From a checkpoint of a small transformer trained on Wikipedia: tied embeddings.
Each number is 128 + 24 x the weight over its row's rms, rounded and kept within 0 to 255. Layers, rows and columns count from 0. Numbers have three digits each. The size before them is the row's rms in percent of the matrix's.

# layer 8 attention key, 320x320, rms 0.119, rows 204-319, columns 240-319
117:099132117125105179154126129138148139128158150107135127103133170112144139139157101149122111154106123128146154145123111087105168107153130142157094125166110117122137117106147120116103184132153151140121149133133105094100140128129155140108125122
111:149130094093118122105130142156110134160154151106133131101151111129112166144152159147159114089161139172137128152132150136153088110136161101147171104176161123153080121129088111111107102119121124070145159143066135122102088142162125156125106151
111:136114108102116162150145127143092149140139155133152111190111134123149125084153160111145128141143184115116154108118101144081159112145149103115134113089089217110134077124138128105100143158139139094115131167118130132150160094159135129164150120
117:160097089137123168118130147106142132103095117119122132136106122149127146140128116155138095097135117108116144133118111109119100113154114098071135099136125115144138103121167182142110111132161097138123160112134101162130100139144131174138106084
108:076091101147107162124142123147120126138080105084151153093119103114100177123137143150109129129146097135123136145151087194138124178150152098159132176149142139108093104115120121093124156155094112108137135099141145146121111166110139093115114096
112:156104159118164115123120179103116073105146136092117133087154144169121112122118133130133127089091145144185093147152119122170137109130111145141047121152142148122155160147131158150110154112106140158126137144158078138133131111127119143105113147
114:150145105144073128116113117135124140101136134121119105142134114124164158155079107124126122075164128103129136074170149124138082119104108164154138139101148109146143090152114070116110110134104099133135144147105112096133156146163145146125170140
111:115118178119114124150142121113133192103164143133124123138103131108140113165129139131144159123100114105130095151157108124135148170109131106119094158122141104116131120128118096109110086150104142135124136120139098116161140123113159130170148149
117:146136067140108136102116126168114138086121144060144119111108134148162097111136188128136141098122126137138095178118110161130120117147118162131135083128105134147141118149152111122124123110131145148111095144133155121116178131131130133119150175
109:144120122142117114117129115149144114144104128134125153108143123119086166122101144171133128128111121114147112071140153160116133094150151129144117070176124171118118117127103100090159108133142149119133159071140111137144162142126126092135129121
117:104078103139150124112127132115147142126195079169130124148142116168108135135179129170140126102142151108128094125116060159123087135091122107094107116132118127174078164128146137122115148105125096140111151084121126113122114130127118124118137141
111:092127106090138131108112125143114089138122146143162132098131109118103122124160111134143115129154137163118106146115150138157107132123154126164107096150115171114153136175123121140077123159119127130132141089128153142141099118104177128119060129
112:092130094135095156141145145164116146095119137123131091086112110151096139153125106137169079135114151159134139125124137131113107145126173148100141076152137151131133117151112123124177100152083093131146139173083116140118132103135144108090118128
107:134128120143121109110125094124128116118093131144104130161126132082161144119170105170148140139126131127132123181135140103135116130115133090152125122126133123109098113123167116132117155108134137141140081076111159110146093165106085113112161114
108:126133131134108111110159142155147103145174136085088089133132137108146104128092167109152145124164131102099166141133102128164127144129157121118146108126097133094124136137137130118131155110134134098122110082128107097111157122151173178129097100
112:120109131141124121091117158122105107129134129134088119137124125107170160128144076144157106145102122105121143161077160137146151132120095150092109106179116120121124166152116130127133144180119165125111099123130173147124138116130136160132135187
112:131124105108154119113149147163117136126141113179107121108085099054075066113150126140129176124131128128134091133107129109091116115175149123131106118106131140105106123132119115140111167073130092073120080165181116110183113159103093121113145141
114:155103115105109152107117135097149125102095158126137143119103102173131128158150114128136144118117125122135167122117152119113136129113145124111133090152138113099135165126067133088155174116123115138121136093133118131127070171143132129105134100
112:172126121105118135107138110136082123200133136127151138137095121120100110160110129140110138111204097101098160120136145170102116122146110099135137106079136149157103105143145136139123143137121128144123098135176121122129166133139118108106129100
113:100119115121115111136112150110112139162158121094114146140163122144123089118103184107121134152111089115125145132112140149145107098110130132118144135155158110087090141109086122139139137135129171131149170120093131140119157154078138142166155082
115:147115144123127111149152149104152089121150106157119165166119131141144114096130132132133155124170100143126135196146123141159135156155140110128078157135154144103141149153151105134121106126131120103173118133117156122143126164081117119170137125
109:120046128142120124120135093098125134151146158149081161150114120130134143114101116071095117146129059170119127119168135091119128125120124136150108148091128117101133135196120112118165115108138147133132146126103132169168129169090126117155141080
113:101132134176103137125137126115140106136107136092153118145129106119127115117131071101137118069117118173110153120136164140138157143129113118169158092162131126099150132131121154137094142131108103135069127120143117140141093121155115103134111125
117:122141144145150104112130160136143144120128139145141111118161135137153130112147154123121099116153147135103146133074117132185112129137109089132135116119140066120132109160112079156127141106113085125109090149135096161112121132143149085149136144
113:101115113105128108173093120151103112132120105095137155130096139158140107114182123136175106115091145122106126125141123151141131111113134105121137113103137162151102144141129067128147103091121130140141112122169082132163116145159119066161134164
115:098167138168093121123127121114141117133125102153155160123157090090096144133107105158153141129147163136165171109141153096118123195109102143156126090137136140097109129121152131120144101116135149134107145121133165124094115126135153134086125133
115:138126158097146113128130153136099126123121139158147084140138138121148132144123120153104133110105147138134137083149107178180146128100186167112115112095087123127147168125101123134133140161111108181140118149128175150112115135102110116128136110
115:095145129160107123150130104168120123102112130117120094146136115092120165116130121118101139108049138095126095107121146130114127097097150081136130108127113099092114143118137124158141159115143129141160141129159159112116142125125158121117101129
113:134115106101095151113131143140126156106120174127090105134127128110068127095135063112107130108143140169131140149115187098150131105151124113127110092132078169141151181149112098115156129160139143151148150154134159114104160118108113139154131128
110:124116149191131137103142144088142141180199146106121148111099127167128144103095085130148154085086148175157092127161140127104125135111135119160165126075120107120142134112127150087119145141086145094142176126137138136099151087140128143142174150
109:158100098098167156132111119152113121148151145106118103147126157132124156126152148147135158166115107108146129092100147105126146128082125111108135119082115137097089144142109114067116160085131128118162115146151076100108134093134147115115115119
114:122139128181135114135122144124146134124149123164144157152118142169095137141136137070110148096141154137122133146184132158122123154165172144159162136100130167107080166083096134131130118087127128119142139160110153133167156122134135117139146124
113:104151117115104092110096152125156136157141163162154160164161146133136148093117089138127071088079138126080115112167108096159117141147120143110135179121109111104136119115121123113165105113132120104147132172175154106144110128137123104154130120
117:130153134092119114098128131098103117075115183110141117149163101124151060074162094128133137129130128138139119092167130102095135155111114149150155157122132098129151133122085154122119071146173153170131138062108103105108119142074107128109140131
112:101099103133130177143104158121139139091134152113140132117114106100100126132140171154140133115154106158151154125149147168116177146139098131136127102096132124114162141131122112114090149156161144110138161114117136138133143126111088151144167122
111:129172138127151136146069107115125099118141092142147177097102139110124115169173116139139132142115133124135150135120134084109147102098168118146127138146150089165145141158162114106151158089143092151134116105138156141120115111096160113113079108
118:102154135093147106142123100107119122124122132112139117095097149118120150152115116129093163172108157153136109140116152132144135127139102087128139125135090108125108123138114133134136118117158142139101115140141154107125161125124135104121137131
110:118107111075122139163117126167105128107121112106143115128133123104092165172124136089157110102154098094134089136151135107130155144144079116148172129143112131153131119170140160119143117123132146121097113151125156125133115137147128125131132130
118:136109113151067124087148135134132148155164144109133095113137104119126159134178118088157115148139135125100112127160167108083171137140119159148109104118108137136164130175083171099123125150163120187159122154093114129165120155156160108169122095
110:072068130132080133123164146112090163123113108117143147118088131177153114124119168156121187109108103101160122112122108123171156159139124134116115081135127129161164188100148158143126112129120122157124100094136111162126133131152129103141103117
112:122148132121171146138122144131159103137080122115146125093098107117107181102145136102148114115136144144138101135144112098123143100153133136101119107078150113116134162076165139134107117112170116146115169101168136144140152166104118141090142127
113:081151110164161122083118148144168105131099127127111091160108135157095131123106110154132149144148111106128110110142168099160131130129094107153138125158127134109173117121131127129087139116116105081141121126132134138116131139127116111127133126
111:129146112116177149172120118121117100124106170049146155090130130165149081160148152159099142113145108172123114140159163088150099135126132135109129095082150143102122100144131114108129103098151111143138122141131099117185143120115128107132147133
112:158119117114166202175110187099126115146104151139107127118106121138093132151122120162109137083125125129141132124119106120086150152085146166137132125123097108125093142176130126136129111122115114127167109119114108135108086130172117129156143112
115:114150111162113129119126105144158114154090180158188107097134149152128109146109089139122108145150143117095164108086153156074172134124104086168139134091097116104152136142158112124163113144121128151103130095132081134104169117141111105125125126
115:154115087119144133110090128126126169147152076092152135129134116130110119092131109133114163123122134156163057109136119171143112126118108110114145141135145079093140108120080129139152151131126130158128131092091130179104132144126099176098088127
111:138162150155125144140118132121154097102100127099109133116085154112113105130176133138132110110132155088129136166138081160100161069081138105128131115153085106120132115134187149146144107169115149112145147141103146112145137150117100134110148132
110:138129147114091104134093107108159112115162151098120131153143136125137179120147130080117076148102096144088130091141132122108161163134160159120120124118117116171155136169120110153116115109097121112163123101141087186136152125124156136125109125
114:128141150157115142137120107172163100136153129145102117117134094129101132132139127122122139146121115115125118098146135170116188117141108097076146054147115107124141142145165116142162154129119105122106122146138109100139116103126165123152122156
115:169105157139201118115121110123106061113125136146113154064167092146158099120157146165144135145102104139150154127132100122097132151119146132153160126126097100129127152116135116113181146124096124150132122140164110115108155137161163142147104140
109:151128088160126119115124111139116136139165118162124102129088082110127095129141174139167116109116132145195156126145138156124123122159125124149103162115106086138153145139144102161141154117117136144104127157114092167104130145122111123093159160
112:143111147142120144112111095181088100130149129156148183136156134123110111110099139140126131135079107150133151137134143070178091096116138132153109166107108104096108109107136116111172124120123134111094118084060104154127101084141094159120133135
084:122097106156117123134178139109154152145130134127131157110156140147122122111096185129104152169156124086127101146137129123153122116101137138121126123131104144149127122128077132117146164124163093097119118111115165145132108116162115112116112099
087:151128142110094097125160159194096141167112121137103148102112090125098114125106171086141134130124197099114147143141116128144129115124111128116163119130122149125071108123114144121191108121141129122137141144121116164115132155157152162118116105
084:151098091144134142122129120092161144178122144127121108126147144149135147120131141146140093121132134092096160133142175139167113169130121135122139105130129180195096150092081118136131113092140138114097152111090085118108159167119159119121178112
083:151134141099144127103110097152128099144139071111141122150125135146102129160142131142103113098147101158147090133126140087107141116110095123145099120100124149135173115133144193149117083121132148127110142133076096133132091093135118112128120118
080:130154171124106155078162131091147096139123117088113142135153071104151120098144172121135111167099137146137118105150129097180132125114130154144128079138126106139105122120125106134146103135120133108117143156117118145138116188074127120125099107
087:107133106120127119142140100144139101110155156161125129123161125078146116120150117098130168100115088155108097109112121135112137125122133143136088141150126096133112127147118049102090137136104110118132133164138140154084127140123156112091141154
083:118068148110125169157130143135135125141130177141159196131173116159108124111132110135124107088119153131151121102124128112146170099099152103145126105129109115078082124090110174119097133111119094134152121153130130128141137149141117172163118187
080:112135150164147150142072085123159128117121142078109116117099104129156128132125111133117137136054103138144133081156137149114168164135202123119115126095105100191141120143133159089121125139134055112164110109105125121152154164138110158117169118
076:088143127096152145118165148094132098150105112136163136170128142115105100133121115171123147130116153129132152085088133122153121118100154110050139097130157147127136143086129129111100145157103107151114129128137129112151120120105167101144138121
080:149170103150134157139123129126148125128097123094132138110096098134093151134119096155109161127147155127129091170137107113107168133139135154117094162127145120120148097118129133144103101155151104184086138105161120087121124154120111104125142109
089:114154158157129116139111139151156107100065148141138139121102149149146171099134105133133114112094122124128120137100140143132138145111137143112116107142115137093153134125061120126155130178095135134140155142118160173144135117125104130162163154
082:112120069156142058083140103150149147168113139109154110155173101082149136123187107118111140117130142105182132196155132152140099157193118083158136144144090100167140181129135112108142129104122129143149131133116130129125161122138150171138137139
085:116189110140154150124104119112131138117095137087125134140106142147125134071161149157107142096094121114111151134079114169179133104153154126154156103129142082104102106106068104120115134149131149129125120146115145104110118101093139172165137155
085:134147146141118135125131133101128087133131115160095134155167155150126121120110125139140126096123143125097118148144109076109118104136096074144168113139137175113114154142120108154164139125126122138086105120114149127107156122091101116132125111
088:095107116093146156083157133104117106127143115144161116150125115115163104108162099130131108123140187129110115116137118183119133160097123126143109140136141135120138119113107137098143076154124165119108122131169094126113191152157089119121137135
081:157078103133119112110148102153134128132171162124102111150169164129131133116149160150118164145145135111131058057137155113097062101154140121103112128132092101098141110140176131097170114146111117148123147107109083138135128122159116146092147090
082:081158105178097111140125145138138100148122158126173079156127157130111151128098124118150144170094129123134139143114161156146104166113145127139131134120140120103162139120121128123108139134132147119131117150118127149105120164140115146134112115
087:126127116101116104067117115125116125094114138140094135154161133143136132123080116148119146119156139118163122169114105163125106141136090144133129156159132164155116132121145115111134178129113107137077106120147139120155129125112162146131086150
082:164191118131123076162119136140116053124094133146081147114102121133116151111097085125126130122137162098167142148115169143137113122113120148143146173127114126147118097130120099143148117090143121124149117109122120127113110131119107197122124106
084:100065140129135101101090164117120178112125133139109147119163165135156089157147128117151164103111115150089111155156133144102145079119151146159104129114096116151142128146130101142123157125125120110151134119159148152138118135126173140169129101
085:108118167098158114118144122157138125121099145132136112155137128150153137126121083079137120127132105152127085139170086057136167149071134149135117095106133123162162168136085100127161063096152155161115141158105195136129111125108105120117096116
084:129134112133078105131176160139105131083160115159129161135170175115123140107143123148112175098125136134155146145159159152130125088138117106146123143167135146145148132087091136127077167122133141099151106122151100148138130130108133127128128153
088:109168105161097169121167097121133087132119156086096133119113139113102123145165122114103129117098081124136091128118147126154127115105128095072138151119166138122158109112072140118139126135119110087140115157169160153154154102127122146180122117
080:142138160162116142111100129140154121126148100146151186131113101128126105112108149143160127127131154160121101114129136152103135154127144130144157091107169140108140169135090119140175134149115067099154143129127133140132139086151166145098159109
089:133118107109141110152150086102159129109129125145096115125095138163131091125122127124136161114145142154126123142123155113075108137184152086093100126120112099139129105128118138151130170112114144164096160119102135117141163131111133162153112126
082:140138160117124124119142132082154154131132134103112187089115160126103115119117134121155141153121100121136079128144126139123123173126149119121123111158130158146163134127141119141132114112092130166095122105136157117152091128131102182137125104
091:109121135113104137131151075129097169140149119161106103148146171171140130156098134116125134158117110143048158144080111117131156119121126140145079145080111116145112149131164131154159152094142153129124133159131115120134144111154136133141116137
081:133184156118121121161142116111138130179098098165123122168146149103117110119126142105125114137116127137143123151140158135105099122094141155104103118111113120115118132085139107114156152128064144136129140184115108113122128085160138141094121104
083:126133129145133120141136128085152139213136151137147120115122095111151119136142116114139098121119113107131057099104118134121138159151138091146111139137157133116145116115125117119098127167107143114142097112093130149122129166077127111173124143
093:112158148102113124109142129124100167143126133107138139155156134141141100124096110127103110061100130130146117164132173095166117142149100146098142127146137218108094118129101118108092171115146124081139080142126176148128151135129141123133159105
084:149170098151137107074138130127099145130111158104066170090117123151173115103128098118087114107141117114155163157109115067107104129135136127157130080162139129111100159135143148077118142101154111142155128106133135146147149093108129117103173110
086:123151138135115150131160152099155130103115135136133129084133138089109111119141149133093134154154115111147156152103100137137134157169090086135119143111106121109175152123145130100120119108158115130136141145130159130209137161117102152128121136
081:086095070131131158134131111149119132204075121103161120124172130137129137091123121116162122131127120115120141131137100140081110105119096106169171126143125162111103117129114110129123155103112144099101173147151165132122090133115110144109149130
088:087130135122156163137136141146122159092082161106154115100115113104076126109112070152150110176162121113169109132093092156118146112111065085096127151165114092140100148162135126105104109129096118105145144114099150127103117110115118155092153107
076:123124162132142155084128124096113130134102117139120133157112156145107137133146146107119112122140180150112126095164126101112169168106104155156172133093125072086115150186115118088134145165090120154124085136131150095147141170132127108157121111
081:120141137126112122126097125112128103111143163172131145136126110127126154159127111110144140109096143139152157118151115137125142096168152155119185101114120127124121086112118083104106166112120108076126171112136105147140112119140107145109133134
080:129104114146130104105130120099123128121136122136079091141149134174113108097098145129146158100131095150147142098157102065117124131135112139145172142145170159132151146112134150121142141138112169131166147146147153108112103126077174139142088081
079:141124171171110056166151115110110135118124078112143125138122150147122122131119156130122183100080125135136086114116089125113116156119096117139132137143119116175105141137111117099154085166164090142124104134127171079135129111164114107145162154
087:134145190128141085143097148060141144146155142106063133176127155133114123148144132067137119115166112068124183163107154175160127142130138145146120142123161109137107150165138110114145156100150115129135067136111181092152114084111119135117124134
088:157124124159096171142149175133158156125111122146122117115161133095118118155068131111124119135067132147171141090113117118127139115107172144120127158092159147104133149146149132159173088099151118172122137142132149167142124123134095136141163120
085:112134106152163114110116147071113150113086090128145109136108132119115122146067119114122129105164112125162101118118115146142094105117185099108137176091166100120120155132125130123146122095107081156102111106161124136140094171104163141091157129
085:138109108116152124109137140124140104159140139140112159131135119106096106123130121088137155117152114107127153162109104132112121079116095124125122129182157114133102141143169134150165119119122109125082120138121092187141145107153122092149145115
084:136156091097101111153133164152083149132100107158125094134122169136157124111119142178192141118150166146107169092156083170127130137104150120154092130093097176144101109150145122152151107146121114197114179145117161135112114163120144136142117114
085:109146096125116125101107122115116125125123120093152139131150158104097149121098179135159141098082142111143103136109084106125143168122118134163141125115141117133138136100124150111115134131126120163152128077082129146125125147123122138117137123
085:120139112088121166164125129123133165087113110174137142092169081142134177169134166147123103134154118129127141105145196088141125144138108167138104137107162142109123133133118157115074091163131092168141146167189131128146094152074099152161090098
088:131137136106126108131152119123135148147136128105142160123108119142173130102175109133157140090124145123108159102146111151124130141128127148100117126115120092118153099111172124138068113096135181149147162075176124124167173126121094122157152137
082:106081108137151113117116116098119122147088150125112110110107160181140151138159167134112132129153118119096100190143098194130101082106098128088135123117147145149116125171114126121159128140103125173146127111117103064095146131141131137157100120
084:167127131131173129128132113170125110129108139102151136141096111085127142105142083078102127130085115148078165117100170121161141099155130160118129081113144165141116138132137154084072107134165109113165138133130137121155156123131155136126104131
083:113127127131125171148160142113139133148128148162132114125123153108173147155099130159134133128124136124180140179121088078156095122095131116136112104085109121102122085138141122087145117130116164130107125106134143133151113108138163120115185086
087:130119146130127152174134109092142115163119113146164115130128153111153125131178085174103106116148139141111124103109069140140137081142142106134076146118144116093096113146103141102138093166134142143131110169127118104119095127112116119148159143
084:102127083106144147097117089154109145143122123112123154158132155092136129122141123127123107168151126146121140117111133102096147156097151140137122111140133085132153140151080129123159101118136153115150175108128135103151153102137115144102154145
084:122103091117153104164128102169123104144138120138119154125108181144128085151143067108126105138152109118090143089150174156118102111135141102123139110129170187106105102133103074117092155117121157187143134133097117106133183117153111111136082137
087:115096151172115129125136109116123145098106174114156124134111111165127126124126150142102131138150143136082099128124131187139141129130103153136090123125118138119147173111092166155099120194106110122097161143093168123107124125126165125118142133
085:151093099142128105098149148111125134134152122129111141136105155140144115172134164092111096073103131127148083152106134117097132059123156146104101159099124108114082133150143119111131108204099117125145129175109138151132138083108112092117129161
084:105154123084132150090140106146114164102096116100131131169102124124118125131111114125110168153111078120151147103160123082123169096149109141127155137172152127128093147114156124154140127171132085132111136146118147113129130116171143138099169128
083:144132132115135142105110118104157111160134113112135137129099125120137130201121126151124149061123136163114114128104150122128161145149136148131139117113109118178101108118142130100167124162118123122108120146087122160111122067196146132150123113
088:155135091162110116156113162094112091119121085142127137109126121124105154102143117097123178101151133138097170094144158178118130151133112107116119116116138119158148130150125128129116122143101089079156115114126159157182114126101110086115141093
085:117125110194126132094124101134116131099108119122133165139120133128165159132144137141119144139094128160104135076159117134146086142105124142155105102118113160165140133098092138124128167162125134154080085169138147152091108125087141115070146108
086:153121143124113136102133136139119099154122120139125133110088160132155112150106099154148129116114132140127152137093131157106117123200071137141152154110108113119115112175090144136123121127089112106106144129136120135078167104107117099104147138
083:117141105124154122153141132159130109157122114155123142118136103176156084132141126139145141125152151145116077113103119108171109154127127129101160080154160130156144077146147099130131173148111117147078125113098092118122126119139133146106167120
085:117123143075108089126114112143112100107141188111109116119136150169131204108128113142120096137118126146123112108129124122132114142124139146090145064116143150129122121111162142142107122099101113135135091144090104155119119153088139122144077117
090:128132107153081131139141152147150117119123117140139123162105107089160131105117136145149142099144160081128116174105104142124107138118136120140118132153111130141175112118158079135145122125092129126126133129141089133161123133169143139142172147
080:171117155129159120118163083176119119187132081174117087133104114127119172138120116107129195108135145125152106133128113128093135161102127120097134118109114107141151106117118155125130140132158086157164176138145130136131114158144111124127143142
080:148091144154143127128139122174145120140152130128139124133140138123116136138155157117096109156109136070129157151113129178118167142118142117066142159078137126139152109124118164117123089159146161134159131134124122129117128163135101156120147159